Weights of a small transformer language model: 15 layers, a variant of Adam for these matrices.
Each number is 200 + 30 x the weight over its row's rms, rounded and kept within 0 to 999. Layers, rows and columns count from 0. The size before them is the row's rms in percent of the matrix's.

# layer 6 MLP down (transposed), 1536x384, rms 0.0278, rows 540-576, columns 0-95
114,222,212,197,171,274,211,179,171,151,181,205,173,231,186,204,205,227,190,200,185,200,197,169,199,228,205,242,184,206,118,219,189,187,202,193,229,159,173,191,209,180,196,180,149,188,223,288,211,219,176,214,239,170,214,192,240,196,175,231,215,201,254,223,236,182,239,227,203,182,190,181,232,185,212,240,177,177,233,184,210,211,202,216,203,148,264,264,188,239,246,180,229,214,254,238,149
094,166,192,237,200,203,206,231,196,179,254,205,180,219,181,260,199,249,194,238,269,191,158,273,217,205,123,180,186,180,185,146,251,182,140,266,177,214,196,161,229,155,205,171,181,141,199,232,201,201,208,143,217,171,147,210,187,198,226,165,190,207,197,174,178,158,148,221,223,190,172,224,237,199,205,175,125,204,218,184,139,191,214,226,233,192,192,145,207,153,175,199,204,259,218,218,191
094,149,140,241,218,179,184,190,225,190,184,178,193,230,233,153,250,223,191,138,176,219,195,138,194,219,178,138,178,198,219,214,225,220,206,206,207,231,207,173,206,187,175,215,204,139,204,191,211,216,152,221,222,181,184,205,173,240,282,246,241,228,205,180,144,223,201,254,277,171,164,241,178,210,236,234,175,151,222,248,151,225,228,174,205,211,179,162,196,202,205,194,191,194,186,170,201
110,258,199,188,215,206,205,211,186,187,171,231,168,205,171,180,187,191,230,183,216,233,196,168,192,164,152,161,208,236,169,191,255,254,204,190,182,230,257,201,200,226,228,189,199,185,151,209,182,219,170,196,176,185,196,269,142,147,191,202,201,217,174,127,189,203,235,236,132,243,162,234,204,223,225,220,182,172,190,248,198,238,160,180,161,182,225,228,203,206,115,169,233,192,194,230,207
094,177,167,222,179,234,147,240,223,214,139,210,171,192,197,163,259,192,224,196,176,234,255,190,207,212,189,215,153,192,216,218,227,193,226,233,195,234,170,189,226,248,247,179,179,161,170,196,236,213,210,218,186,173,215,200,245,150,179,222,142,216,186,156,179,237,180,205,179,215,236,88,203,201,169,211,181,157,255,190,158,203,173,207,215,203,229,217,199,190,177,207,212,156,185,174,234
106,196,195,228,139,219,184,219,236,169,192,219,214,254,170,136,194,203,215,235,235,239,174,205,206,161,167,198,228,231,204,216,215,212,204,196,187,194,185,220,238,186,228,184,189,189,193,185,227,210,158,191,212,191,240,255,183,192,200,153,207,191,227,158,201,229,214,215,143,188,213,179,167,162,190,183,214,184,248,221,187,183,171,197,154,226,215,211,185,193,159,148,238,215,197,250,209
098,174,237,212,152,170,107,243,209,191,173,205,224,201,230,144,199,206,189,232,159,168,149,233,192,184,239,231,152,200,152,213,186,193,225,174,202,264,245,189,271,219,186,171,150,186,198,221,231,195,215,231,223,172,237,162,190,230,212,160,202,190,210,186,222,185,226,187,195,240,205,211,229,194,251,164,284,188,233,199,182,194,203,237,191,263,231,246,237,196,227,194,235,192,182,203,191
102,211,228,180,197,249,166,228,235,182,186,212,253,194,209,180,250,225,223,244,241,231,177,215,209,239,227,174,181,186,181,181,221,245,189,229,199,227,248,176,172,205,189,161,208,178,193,222,264,227,198,182,144,174,161,169,206,165,199,241,195,213,244,237,230,168,242,210,214,220,235,233,183,177,156,244,258,126,193,164,253,208,215,174,247,209,99,234,191,204,214,202,209,169,161,200,162
112,201,182,228,178,216,191,193,214,169,224,174,151,152,168,200,186,245,176,182,195,193,165,229,150,201,222,195,221,179,215,226,206,315,235,188,272,204,237,187,202,201,225,189,171,183,236,269,208,206,188,225,258,192,186,143,199,168,179,165,201,199,228,153,186,196,168,154,204,136,210,169,196,196,229,233,175,210,179,196,200,174,229,194,228,193,226,238,165,220,203,220,201,246,201,175,236
094,220,186,175,197,218,202,250,190,178,220,176,222,217,238,181,201,215,181,226,191,264,182,194,160,200,171,136,129,211,165,207,261,213,212,232,230,226,247,190,194,222,153,210,228,208,213,159,237,212,189,227,199,205,155,198,160,175,239,158,191,129,212,206,234,232,196,259,213,212,204,229,246,170,244,247,224,242,164,171,225,156,193,213,196,250,172,243,187,192,186,167,191,234,203,260,165
094,203,225,219,239,222,225,250,234,174,241,173,188,209,219,230,210,170,184,190,201,160,175,146,224,196,132,173,174,203,211,204,193,227,230,209,252,216,191,208,212,184,195,173,204,179,205,148,233,225,199,209,169,180,224,208,156,159,210,172,135,175,186,148,174,216,168,210,182,162,229,216,206,255,193,209,198,187,214,163,193,184,190,185,153,260,165,173,212,191,191,162,203,185,217,199,232
096,119,162,210,180,269,232,179,223,229,172,226,187,165,221,270,193,135,206,198,246,183,210,194,194,201,215,176,217,220,232,210,201,198,188,189,229,178,292,227,183,205,188,213,188,262,211,174,193,208,181,185,224,173,197,187,172,210,226,259,180,207,221,203,197,144,213,184,195,177,181,209,212,198,185,173,208,199,215,276,203,219,196,224,220,165,172,147,225,164,204,178,219,212,196,215,232
092,177,212,240,236,185,214,196,171,249,245,195,207,245,190,186,257,119,176,224,214,149,189,219,222,183,192,166,207,230,239,210,268,269,206,213,134,175,206,168,185,233,207,199,136,180,192,177,195,186,228,237,223,206,226,247,210,216,198,160,189,236,158,221,190,247,161,216,238,221,206,161,193,245,194,173,196,212,238,169,207,197,230,185,176,208,145,244,195,203,182,237,166,208,182,221,167
105,237,233,208,162,183,240,221,184,201,188,226,230,170,160,191,166,184,265,214,252,180,237,163,168,203,187,206,230,211,173,225,163,140,177,222,178,227,190,187,206,229,182,215,202,207,154,208,236,223,177,184,205,226,208,214,176,159,244,192,224,185,184,213,193,209,217,203,185,162,175,193,234,179,195,207,230,224,210,174,266,225,163,158,166,193,228,179,258,209,181,234,229,181,143,219,197
110,175,209,197,186,216,211,187,232,227,195,168,207,230,180,192,200,210,194,215,191,195,216,231,193,216,282,192,212,220,153,235,180,220,214,158,184,221,248,188,187,183,144,190,194,146,231,179,248,217,184,227,158,191,227,243,163,189,194,186,234,187,242,203,237,194,247,188,186,121,215,178,265,171,176,185,251,204,188,162,222,166,248,230,236,200,182,173,187,191,190,186,184,189,186,213,146
098,198,199,236,231,225,253,206,252,206,235,266,192,219,175,185,215,208,240,183,204,151,175,217,239,196,200,176,204,203,223,224,197,248,197,231,193,237,248,155,219,255,107,235,211,180,177,198,209,205,171,217,179,151,239,173,142,224,183,194,170,199,158,234,162,234,250,147,217,277,223,209,186,223,255,186,201,176,177,202,241,245,159,158,131,193,155,245,258,189,159,218,225,197,207,209,214
100,181,205,189,171,200,214,209,211,191,217,233,178,215,197,174,178,243,169,210,201,223,153,103,162,211,203,195,180,226,194,190,147,215,153,118,200,148,172,232,189,176,204,180,172,239,202,173,170,225,231,219,218,218,224,206,186,158,198,191,213,143,173,165,174,234,198,224,204,205,255,200,216,229,222,165,214,156,217,250,190,246,230,235,232,201,245,201,244,185,235,216,229,179,193,207,174
080,246,188,173,226,170,173,208,241,256,163,238,150,184,237,183,215,237,187,170,186,188,186,160,184,167,219,174,206,242,217,172,145,186,216,173,183,200,212,248,216,221,219,201,278,173,132,147,181,178,181,188,203,186,184,192,176,237,176,110,189,193,177,176,224,236,251,178,215,201,231,201,201,230,167,201,245,216,194,190,226,219,201,215,216,179,192,183,216,233,182,233,100,214,204,202,180
092,265,243,207,190,286,174,229,169,189,220,215,142,172,184,192,238,137,192,263,177,209,187,169,182,232,202,168,169,223,187,206,188,208,178,163,196,171,206,206,233,183,157,196,199,218,188,219,185,206,193,281,190,259,199,250,209,176,232,137,198,135,166,202,147,287,182,174,183,203,262,198,193,195,221,175,192,197,190,204,232,177,153,163,226,238,225,194,185,182,208,242,245,255,168,225,186
099,195,164,216,172,231,198,187,188,284,198,193,129,203,193,176,159,153,166,234,187,198,238,170,170,184,158,169,256,169,194,203,224,275,167,193,233,213,196,243,175,209,241,209,151,171,191,272,171,237,162,244,191,232,180,169,154,214,176,253,185,192,212,210,185,265,219,133,157,181,181,227,152,239,202,208,190,202,175,221,175,236,222,180,221,177,225,188,178,194,208,253,176,180,220,270,179
100,174,239,193,212,157,267,177,159,191,190,246,168,210,181,224,194,155,208,197,166,196,153,176,211,217,170,234,174,229,190,183,215,180,212,164,207,168,146,175,207,169,213,180,219,218,207,173,187,189,208,168,216,207,202,246,234,210,193,183,188,206,157,192,190,151,168,232,171,204,212,217,172,238,196,193,184,186,214,213,251,236,176,208,173,272,177,218,202,167,269,256,213,209,195,239,186
097,286,202,221,186,165,119,258,185,191,256,158,264,221,223,142,228,243,210,221,194,191,212,186,186,220,207,195,182,199,181,238,224,203,181,259,158,200,189,214,214,177,155,198,202,179,193,254,238,212,179,188,195,239,172,163,197,218,255,181,212,220,180,231,231,157,216,192,167,239,216,134,170,180,264,147,235,185,174,171,171,166,200,212,245,236,232,191,244,204,229,160,222,218,221,195,165
090,176,240,194,167,203,177,168,210,208,217,234,169,179,202,209,183,230,226,178,159,200,195,198,287,203,160,195,215,216,204,182,181,137,189,173,162,205,276,229,164,155,222,180,163,198,202,246,233,200,218,186,211,190,154,165,216,211,170,177,152,188,231,177,220,167,232,219,210,207,216,201,200,177,180,198,164,194,176,248,238,158,205,219,195,196,216,220,193,193,230,197,229,219,202,229,233
100,225,223,178,222,220,211,210,224,253,163,225,184,244,177,214,177,166,271,176,168,154,191,155,229,188,187,222,194,215,174,191,193,187,249,199,160,148,132,176,216,170,205,151,203,187,202,216,119,225,226,197,202,238,202,253,155,183,209,177,199,241,209,175,204,225,246,214,166,231,193,204,224,222,217,175,199,192,229,238,149,241,188,229,206,230,197,176,223,164,279,192,217,193,196,208,181
099,169,207,175,211,199,269,190,162,198,128,213,188,224,135,215,215,197,198,202,253,193,224,107,245,186,155,197,166,239,220,247,211,213,172,181,169,229,251,231,195,164,220,163,190,206,144,230,165,233,251,214,201,172,208,171,142,215,132,212,186,157,148,207,162,196,232,214,223,180,188,225,224,188,208,237,176,222,231,173,277,170,240,153,149,174,223,222,211,181,223,189,211,185,203,213,211
084,199,192,216,207,204,214,236,196,229,297,198,210,210,208,186,184,236,248,195,174,232,214,210,131,174,222,225,212,236,253,185,230,169,201,172,196,225,164,187,154,219,231,241,174,207,211,170,167,220,239,138,198,210,184,244,155,211,216,189,169,185,135,214,206,222,173,227,231,219,242,225,243,211,188,195,245,223,188,118,191,176,229,246,220,180,207,206,231,183,197,190,152,162,208,169,162
090,275,225,277,168,219,178,193,184,205,255,204,197,170,218,162,154,164,240,148,200,215,213,192,209,208,192,127,219,203,202,179,162,238,183,190,188,219,164,139,193,193,203,219,198,241,172,214,167,186,214,192,243,177,236,237,170,219,155,225,216,219,226,194,199,243,204,189,202,224,161,182,195,265,213,233,163,182,242,148,215,225,184,239,170,227,217,227,177,260,176,232,193,217,158,200,194
096,228,177,162,225,212,144,237,212,201,159,174,232,205,212,209,212,253,195,201,191,195,198,204,186,157,208,161,195,187,233,209,188,240,244,220,204,213,230,216,184,185,184,151,225,149,138,194,188,211,225,165,231,209,133,158,208,184,174,208,142,182,226,223,233,155,166,213,214,197,197,187,224,263,178,202,159,212,247,168,196,162,194,170,207,193,201,201,147,164,168,255,241,162,237,175,136
097,171,219,220,173,264,177,237,212,186,235,212,200,222,207,229,187,238,225,198,167,177,199,224,195,204,190,173,192,210,159,178,223,209,179,252,198,167,163,225,187,182,180,258,201,134,152,199,206,195,243,187,187,281,244,233,218,209,201,213,198,124,245,179,235,241,135,128,196,227,206,206,208,204,162,182,216,210,215,235,204,187,183,276,210,169,241,225,219,186,251,154,226,199,216,214,220
094,164,238,153,185,202,179,232,225,168,184,234,198,186,220,191,193,224,121,231,159,206,204,176,215,204,177,229,228,200,148,195,234,190,179,224,168,171,240,218,199,182,278,187,147,213,199,237,187,206,132,166,198,224,182,185,189,141,171,215,184,207,198,198,204,198,207,211,199,176,223,142,226,246,172,145,261,209,212,204,222,177,148,190,167,220,171,248,160,179,208,149,203,177,223,239,192
087,212,231,159,205,189,225,203,211,161,136,225,218,216,216,166,168,159,202,204,178,180,198,183,206,195,218,237,178,218,186,168,199,180,196,171,185,201,171,187,180,185,232,212,142,197,95,198,155,193,196,193,215,220,196,154,227,189,163,252,179,167,217,209,186,198,234,223,164,208,242,185,210,243,191,143,195,214,210,154,251,245,215,213,146,187,241,208,216,226,231,232,222,209,154,261,254
100,208,223,211,181,244,203,186,219,202,190,142,185,159,219,216,268,202,180,179,212,188,154,193,185,200,206,175,186,217,242,201,241,211,220,189,185,206,203,190,211,212,220,201,179,179,205,192,181,222,219,223,239,167,293,223,195,187,186,125,149,163,253,143,189,206,219,222,208,196,185,183,206,173,200,202,189,192,204,160,162,164,225,197,224,189,185,195,180,177,263,160,219,179,249,224,188
092,236,167,151,266,173,174,196,193,207,206,201,247,241,196,241,151,185,157,201,213,166,191,158,225,202,211,170,260,255,188,174,194,188,208,203,244,149,193,206,212,208,242,173,194,215,176,216,212,207,219,236,227,171,241,194,193,205,187,193,167,222,188,199,215,165,192,174,222,198,204,224,199,258,152,168,175,258,190,188,182,175,198,175,196,203,206,146,160,189,205,170,222,221,212,198,193
110,215,244,225,217,234,206,218,174,223,181,228,197,208,171,198,190,253,190,228,186,183,239,239,227,218,218,221,168,185,150,239,215,219,198,219,187,175,215,168,184,185,165,205,209,214,190,210,187,198,260,160,216,204,202,171,183,119,176,243,192,194,239,172,186,203,214,173,181,218,178,128,192,197,246,149,239,146,191,209,187,184,225,183,201,169,201,185,187,218,244,225,226,158,169,192,206
098,263,225,208,210,216,155,205,260,219,205,194,267,163,159,210,185,236,209,180,223,186,197,200,229,187,208,159,133,189,167,204,196,188,185,190,231,183,220,195,213,201,223,183,206,145,177,198,218,180,205,185,242,200,230,265,166,164,268,224,170,214,209,171,203,219,195,259,256,168,233,215,140,155,175,208,270,221,194,204,230,244,221,200,163,234,189,138,176,168,213,180,235,217,189,226,228
093,216,227,174,263,232,215,187,218,230,194,228,188,212,212,129,197,248,255,195,201,178,196,211,176,181,205,185,165,152,226,175,199,207,157,235,175,171,198,211,254,254,175,194,234,212,223,190,221,174,168,260,190,174,194,175,188,216,184,192,195,249,195,264,250,183,224,168,143,214,181,191,209,153,159,176,222,220,241,238,213,205,194,174,220,226,165,183,207,234,173,154,202,182,199,196,185
100,225,188,228,197,215,213,256,200,145,240,114,162,161,180,182,172,209,193,224,207,207,210,229,183,194,233,187,192,168,157,243,169,224,168,196,238,241,264,237,192,190,154,221,267,179,237,192,202,205,197,220,225,212,217,172,219,196,155,232,202,206,164,188,234,190,210,209,178,171,214,183,260,222,156,122,157,182,218,223,182,196,191,191,229,222,227,145,198,182,190,166,166,244,226,240,198
# layer 6 MLP up, 1536x384, rms 0.0305, rows 541-576, columns 0-95
094,205,181,207,181,189,177,225,135,187,200,214,191,162,213,232,229,233,195,207,192,207,211,213,179,208,252,198,244,209,183,205,239,235,179,210,173,200,184,162,189,175,190,245,206,170,163,233,222,216,193,219,170,183,190,159,255,201,197,231,243,140,226,233,197,269,192,187,207,141,307,139,216,203,181,231,188,166,255,209,258,244,193,183,221,246,211,238,150,241,197,233,215,198,179,182,210
098,203,230,196,259,185,238,194,191,193,191,238,157,178,241,209,258,228,190,170,219,245,264,212,200,181,161,183,202,180,188,129,157,217,242,186,164,147,185,202,198,255,202,192,201,190,202,215,193,177,196,198,182,181,201,213,212,174,217,168,181,204,246,165,232,205,204,155,161,153,196,201,203,208,239,239,175,187,211,229,260,142,212,169,215,193,202,230,214,168,225,258,172,214,161,195,199
107,212,150,184,253,137,221,134,149,212,150,196,284,185,223,243,225,181,189,193,195,136,204,274,227,202,202,235,181,218,215,122,245,239,224,233,198,198,214,229,190,166,216,192,191,192,216,189,238,198,193,202,179,223,193,165,228,227,165,155,208,176,215,164,196,202,230,263,217,196,246,247,229,174,161,253,213,210,197,225,247,251,212,209,174,224,185,230,197,182,284,178,201,202,137,145,172
097,177,194,174,173,220,213,177,215,163,176,195,232,192,176,205,216,193,161,214,243,191,149,204,198,226,239,173,174,176,176,199,203,209,258,198,228,217,261,180,222,200,183,192,172,183,203,228,220,179,196,181,211,152,175,207,242,274,158,155,181,140,217,223,205,165,222,204,197,228,229,233,211,202,239,254,243,206,208,175,213,182,204,206,226,232,231,199,185,203,210,244,184,158,219,208,168
106,161,204,193,151,199,142,169,179,207,214,191,218,206,186,215,232,236,179,171,188,214,194,190,180,207,192,217,247,191,183,207,214,194,180,194,165,253,231,147,170,176,217,201,235,177,171,219,167,181,180,214,184,217,241,194,196,198,252,226,201,136,182,207,217,223,255,156,272,189,204,202,212,215,182,272,148,215,242,186,207,224,207,213,223,182,210,186,204,227,173,206,203,208,143,284,115
097,248,176,258,213,234,212,234,227,170,223,163,208,168,167,219,178,228,190,202,165,193,245,216,187,190,217,158,188,188,206,196,282,217,221,217,206,138,204,172,177,194,191,184,257,224,254,197,191,191,216,193,174,200,192,200,189,162,183,183,254,194,177,215,212,212,188,192,176,199,202,254,255,189,178,237,180,153,170,175,210,176,181,149,171,192,175,204,137,226,186,208,205,176,176,198,230
100,195,169,220,197,189,150,194,179,223,213,181,180,132,186,196,206,140,246,157,202,199,169,214,190,148,160,244,117,201,163,255,162,180,172,214,176,251,236,187,184,240,193,175,233,161,233,234,198,182,176,181,228,216,193,233,205,218,197,216,186,242,241,152,240,230,196,205,197,200,229,186,245,196,236,231,183,212,223,184,229,182,236,219,176,241,214,194,221,239,250,196,160,223,205,231,99
109,255,171,217,218,157,118,215,247,191,226,208,155,184,255,192,203,198,208,185,216,170,197,195,168,185,182,226,246,191,146,187,203,220,184,229,261,172,191,189,212,221,149,193,203,167,198,218,222,201,210,201,191,203,205,198,196,186,259,199,229,161,178,198,173,238,187,149,182,148,216,210,209,211,173,233,161,204,246,203,218,215,181,223,249,227,217,195,190,253,229,238,203,205,205,213,203
095,175,127,198,179,173,227,209,220,164,234,200,168,149,232,209,175,139,197,187,221,220,226,213,161,182,229,166,240,239,117,164,189,201,233,199,171,153,233,159,171,235,278,205,173,167,223,187,220,213,207,185,208,214,239,145,167,174,207,249,208,203,183,171,207,219,172,175,190,258,211,199,209,203,158,232,144,200,216,212,239,204,225,197,217,194,216,164,182,209,189,174,172,233,218,264,175
102,194,207,223,238,185,248,204,145,210,155,222,237,149,163,208,178,190,202,193,246,180,165,208,182,187,190,166,179,218,167,244,261,181,178,214,219,245,208,132,162,195,191,210,217,195,238,246,208,194,193,217,216,173,207,182,192,211,164,197,187,208,188,173,231,218,197,226,185,191,199,233,273,140,222,193,225,174,202,210,245,206,230,212,188,247,181,235,202,292,198,219,168,217,175,164,169
098,200,169,222,218,171,202,266,147,210,228,208,209,179,225,169,273,200,229,146,243,191,180,262,237,180,204,235,159,226,185,190,191,236,201,238,163,183,228,148,221,241,184,236,193,176,178,228,210,185,161,179,184,131,184,204,195,229,190,224,222,182,183,153,232,168,202,202,238,198,231,169,200,248,260,187,176,173,204,209,284,201,206,217,206,279,219,197,208,253,246,181,185,226,212,191,174
093,245,202,208,185,203,170,171,188,184,201,154,240,120,227,253,156,209,235,240,254,207,182,164,214,193,245,227,190,204,154,220,206,213,186,180,224,224,195,222,164,209,160,192,229,181,206,213,198,207,170,169,170,157,199,211,189,216,169,205,207,165,217,220,182,198,236,194,138,224,215,246,205,211,233,221,231,211,186,197,228,237,182,227,142,244,231,164,238,185,233,162,185,185,220,172,198
103,232,165,234,249,181,187,165,125,200,177,239,218,191,200,201,215,198,203,217,265,148,233,199,164,188,252,186,210,212,207,161,258,196,212,288,165,203,173,199,199,164,247,226,174,166,258,154,237,176,214,142,146,172,198,165,204,190,161,201,218,173,234,158,243,170,237,233,174,187,184,234,177,183,240,261,193,191,210,192,185,207,183,217,158,221,198,219,203,147,220,158,177,203,190,140,178
109,235,205,225,198,202,190,250,241,202,212,210,214,166,215,194,168,160,236,238,215,174,193,208,195,171,170,254,161,219,203,208,239,207,199,219,201,223,199,203,175,237,198,183,191,235,159,196,207,153,146,174,250,181,241,166,197,188,177,214,247,205,242,152,190,202,226,215,191,185,254,181,205,189,175,195,227,178,181,163,227,187,258,204,222,212,203,206,146,195,220,177,130,227,240,164,199
098,249,202,194,176,197,198,213,152,256,214,156,223,199,204,207,206,244,166,217,168,179,191,197,157,190,203,198,210,183,233,207,188,232,171,194,239,192,209,214,155,162,160,225,218,207,134,214,193,201,159,162,225,222,191,212,237,258,233,224,271,213,243,176,148,171,199,156,171,189,141,162,184,239,186,217,230,244,149,164,178,166,186,225,194,179,147,165,144,233,220,223,191,231,174,162,222
101,210,224,223,169,190,219,237,208,233,270,137,194,193,180,189,236,214,160,147,183,210,209,227,222,189,190,215,188,226,196,213,247,246,209,193,256,206,198,141,182,215,189,272,236,162,205,181,203,203,136,190,205,150,176,217,250,261,233,188,212,181,171,172,222,176,182,232,185,226,187,215,177,182,182,250,226,214,189,252,187,135,196,205,163,217,155,162,171,197,183,132,186,173,198,174,174
086,135,160,234,203,210,199,247,170,163,233,155,227,223,163,187,198,234,225,224,191,221,274,211,196,203,190,175,209,213,168,256,201,183,189,213,202,206,205,125,182,189,235,176,199,206,215,168,179,189,201,200,212,186,229,180,202,254,216,233,246,181,202,141,237,273,131,167,187,208,194,159,200,237,213,219,206,221,191,237,158,170,218,241,187,204,196,195,194,251,226,156,215,227,186,200,163
098,223,205,284,189,201,195,158,112,141,222,192,242,166,189,212,199,210,225,66,182,214,222,245,200,170,192,224,190,245,154,186,245,165,182,211,190,251,185,193,114,188,231,190,158,209,221,218,210,192,202,212,145,222,172,258,216,243,179,168,231,248,185,185,250,182,231,244,220,246,259,206,196,193,184,216,195,180,201,200,169,208,241,229,225,320,171,230,208,209,158,195,137,225,161,198,221
099,189,153,185,243,155,213,188,171,188,178,171,201,189,226,197,226,160,140,185,242,194,210,200,217,211,221,255,225,202,196,228,246,190,224,209,198,169,226,206,225,240,186,193,192,158,165,214,219,206,207,174,192,229,196,174,220,206,193,195,207,218,211,146,203,269,146,180,224,170,190,218,219,213,230,236,227,187,223,185,160,214,212,195,240,190,184,105,235,149,221,250,174,269,147,249,187
100,182,214,226,209,173,208,232,185,178,185,163,262,172,178,232,204,147,217,199,210,188,235,207,178,184,136,216,146,218,176,227,238,157,199,199,229,207,179,161,201,163,227,248,213,139,197,191,185,182,216,188,216,170,185,232,253,221,180,164,185,191,142,177,214,225,238,233,209,220,280,242,192,203,237,182,247,199,198,195,219,243,215,170,228,191,178,239,186,172,237,175,161,196,165,140,165
098,162,171,204,149,216,213,169,225,176,183,200,193,183,216,211,229,283,174,175,200,205,241,207,195,174,255,261,158,169,197,230,184,181,222,203,218,215,146,230,188,189,177,203,191,182,239,172,193,167,150,196,158,184,187,172,229,223,210,169,207,185,224,159,201,206,150,222,152,171,173,191,240,187,170,256,225,176,203,197,203,205,249,217,215,186,209,154,199,233,230,215,201,193,241,215,197
100,173,163,223,221,188,103,167,161,219,198,189,161,154,240,218,209,188,210,147,123,160,228,253,207,177,252,203,175,254,230,286,213,221,151,218,184,210,225,197,198,231,177,182,187,170,195,189,189,209,191,248,160,173,201,189,259,197,187,259,218,221,180,211,244,185,183,221,188,192,225,156,187,238,211,252,184,258,170,217,230,228,181,223,212,227,178,222,218,169,237,191,139,151,210,125,186
104,223,189,185,189,201,232,178,189,222,188,213,244,190,215,226,181,190,203,223,130,222,235,258,158,198,231,161,209,181,167,193,208,183,215,210,167,202,217,214,191,204,203,229,188,181,152,201,250,174,199,155,225,188,266,194,239,240,239,164,227,140,221,150,199,220,137,226,179,152,215,179,214,219,217,240,222,189,188,231,189,219,243,219,225,226,140,181,167,148,230,230,156,199,179,232,191
102,224,220,212,195,218,216,178,224,150,212,129,206,222,200,211,238,185,206,224,228,198,197,220,177,180,221,150,222,206,198,119,226,207,176,192,241,191,175,183,228,285,181,238,247,189,217,198,236,185,181,141,227,173,216,171,221,230,140,153,251,169,193,247,224,190,153,173,204,195,191,175,198,245,201,254,177,196,187,172,172,174,213,188,221,185,231,187,179,187,180,253,193,171,161,182,216
087,203,227,166,225,214,107,216,198,244,169,186,211,178,186,199,230,190,217,223,182,184,172,212,239,184,213,182,191,176,142,243,212,213,183,292,228,224,248,198,211,169,154,263,170,208,182,179,198,190,182,200,194,222,192,142,207,202,135,223,230,217,182,197,198,178,312,257,214,169,215,171,227,216,233,228,202,176,181,212,197,182,159,175,178,214,110,222,171,153,207,232,214,229,202,193,235
088,179,144,174,238,236,233,170,211,168,163,174,215,212,136,202,185,192,183,170,177,168,197,203,253,223,204,213,247,221,125,184,200,175,199,199,197,240,160,157,188,135,209,200,180,190,206,191,207,204,213,200,220,261,224,163,201,206,217,185,190,209,204,235,204,231,181,239,204,199,185,245,216,147,162,187,197,144,223,219,146,174,223,209,249,201,152,206,205,168,209,119,171,183,238,216,213
101,201,202,169,249,196,191,204,131,192,190,162,147,135,263,208,181,208,240,176,231,219,206,211,182,210,158,243,163,137,156,210,242,178,169,235,235,199,207,203,222,184,192,216,266,200,208,180,196,163,186,237,232,212,218,178,227,193,185,234,202,256,204,175,200,205,179,229,208,187,229,192,205,204,194,206,177,192,245,229,162,181,235,240,195,242,154,196,247,187,199,211,161,220,230,132,182
096,180,157,247,167,203,197,186,250,229,208,171,253,129,199,195,202,135,157,225,199,202,175,288,193,181,171,222,216,139,158,169,205,206,232,212,149,260,241,147,192,165,294,243,188,224,149,183,158,185,187,195,212,191,165,166,209,184,230,143,184,186,228,192,183,195,178,222,170,229,242,201,223,234,184,277,159,201,203,205,223,184,220,150,144,177,182,247,173,263,219,177,180,255,205,228,157
101,209,199,212,191,209,202,214,173,218,160,123,191,183,242,223,200,172,182,115,213,198,240,246,218,191,219,227,192,239,189,222,208,178,186,206,202,251,198,218,177,176,235,221,168,220,224,171,193,192,148,224,187,174,224,267,205,226,201,197,212,192,185,265,168,232,208,182,218,207,231,240,186,206,156,181,230,167,202,248,237,222,207,216,244,273,220,169,226,212,195,160,194,173,222,123,166
094,176,164,218,155,189,173,249,231,220,224,201,213,191,183,218,201,293,181,179,220,187,200,216,198,225,207,210,225,192,204,139,206,189,193,181,185,148,195,226,186,238,195,210,207,177,285,195,229,204,189,182,183,190,202,239,194,205,180,158,203,188,214,176,212,223,215,190,204,167,175,216,209,134,203,240,200,192,156,199,171,193,172,213,183,193,182,204,217,193,224,198,225,213,241,129,152
099,160,176,183,182,152,253,241,237,162,215,189,187,214,163,206,189,183,163,175,206,187,208,193,183,175,219,167,190,180,139,128,221,213,234,181,203,200,209,201,157,212,191,216,241,182,230,140,234,176,173,222,142,204,200,244,272,202,235,193,189,153,204,235,244,204,163,173,147,198,184,224,176,124,218,206,214,211,160,222,127,183,221,174,221,177,227,181,231,140,178,212,175,228,216,192,164
099,194,169,236,224,179,203,211,194,167,211,157,156,252,254,233,211,163,230,237,163,185,198,189,234,177,183,212,201,224,174,232,255,183,170,275,201,177,158,181,182,149,224,179,220,171,205,178,227,182,205,195,184,227,207,248,214,179,182,240,189,199,215,186,228,251,178,212,218,164,195,199,235,166,191,183,184,121,187,236,175,150,283,205,202,202,140,186,178,183,194,231,182,270,204,209,149
109,191,126,237,188,226,207,179,225,184,190,184,169,113,198,217,204,176,142,150,183,170,264,307,194,183,218,203,260,204,230,183,162,173,236,184,163,220,178,181,201,122,197,216,181,142,176,155,173,184,190,172,224,200,225,160,230,187,231,156,220,162,215,188,188,275,231,206,169,160,238,195,210,186,151,251,201,222,239,252,236,217,215,237,164,200,185,231,169,174,198,176,185,171,151,231,170
100,231,186,243,206,151,183,226,158,207,187,139,220,199,188,196,152,198,186,216,187,211,177,226,174,175,181,181,264,238,191,197,174,186,183,254,202,210,212,146,196,226,162,212,216,234,234,210,234,195,179,238,170,173,155,172,217,235,202,196,220,185,208,191,188,226,187,211,183,208,215,164,213,204,170,225,176,195,170,170,158,208,211,218,205,195,206,181,214,241,217,176,202,233,212,171,208
099,196,202,197,184,202,207,171,191,212,219,190,199,194,200,194,260,177,222,253,159,160,227,264,142,224,196,212,197,162,151,230,189,219,187,225,196,175,162,177,205,227,202,196,206,199,209,191,235,178,190,181,183,143,213,201,223,219,209,216,218,168,218,171,220,244,193,240,183,217,263,171,251,194,201,161,210,217,241,189,202,239,181,191,180,249,170,203,196,168,180,193,240,199,194,228,225
103,231,177,251,206,152,228,202,165,137,289,168,225,191,201,192,178,212,144,180,224,233,206,234,180,167,230,252,169,168,220,217,233,193,211,208,227,221,283,171,191,170,207,170,192,239,238,258,222,187,191,241,181,211,220,195,203,187,166,168,194,173,119,201,211,218,212,218,159,197,229,203,206,132,204,187,220,162,231,171,167,206,196,175,167,159,229,195,182,228,134,165,182,189,200,190,220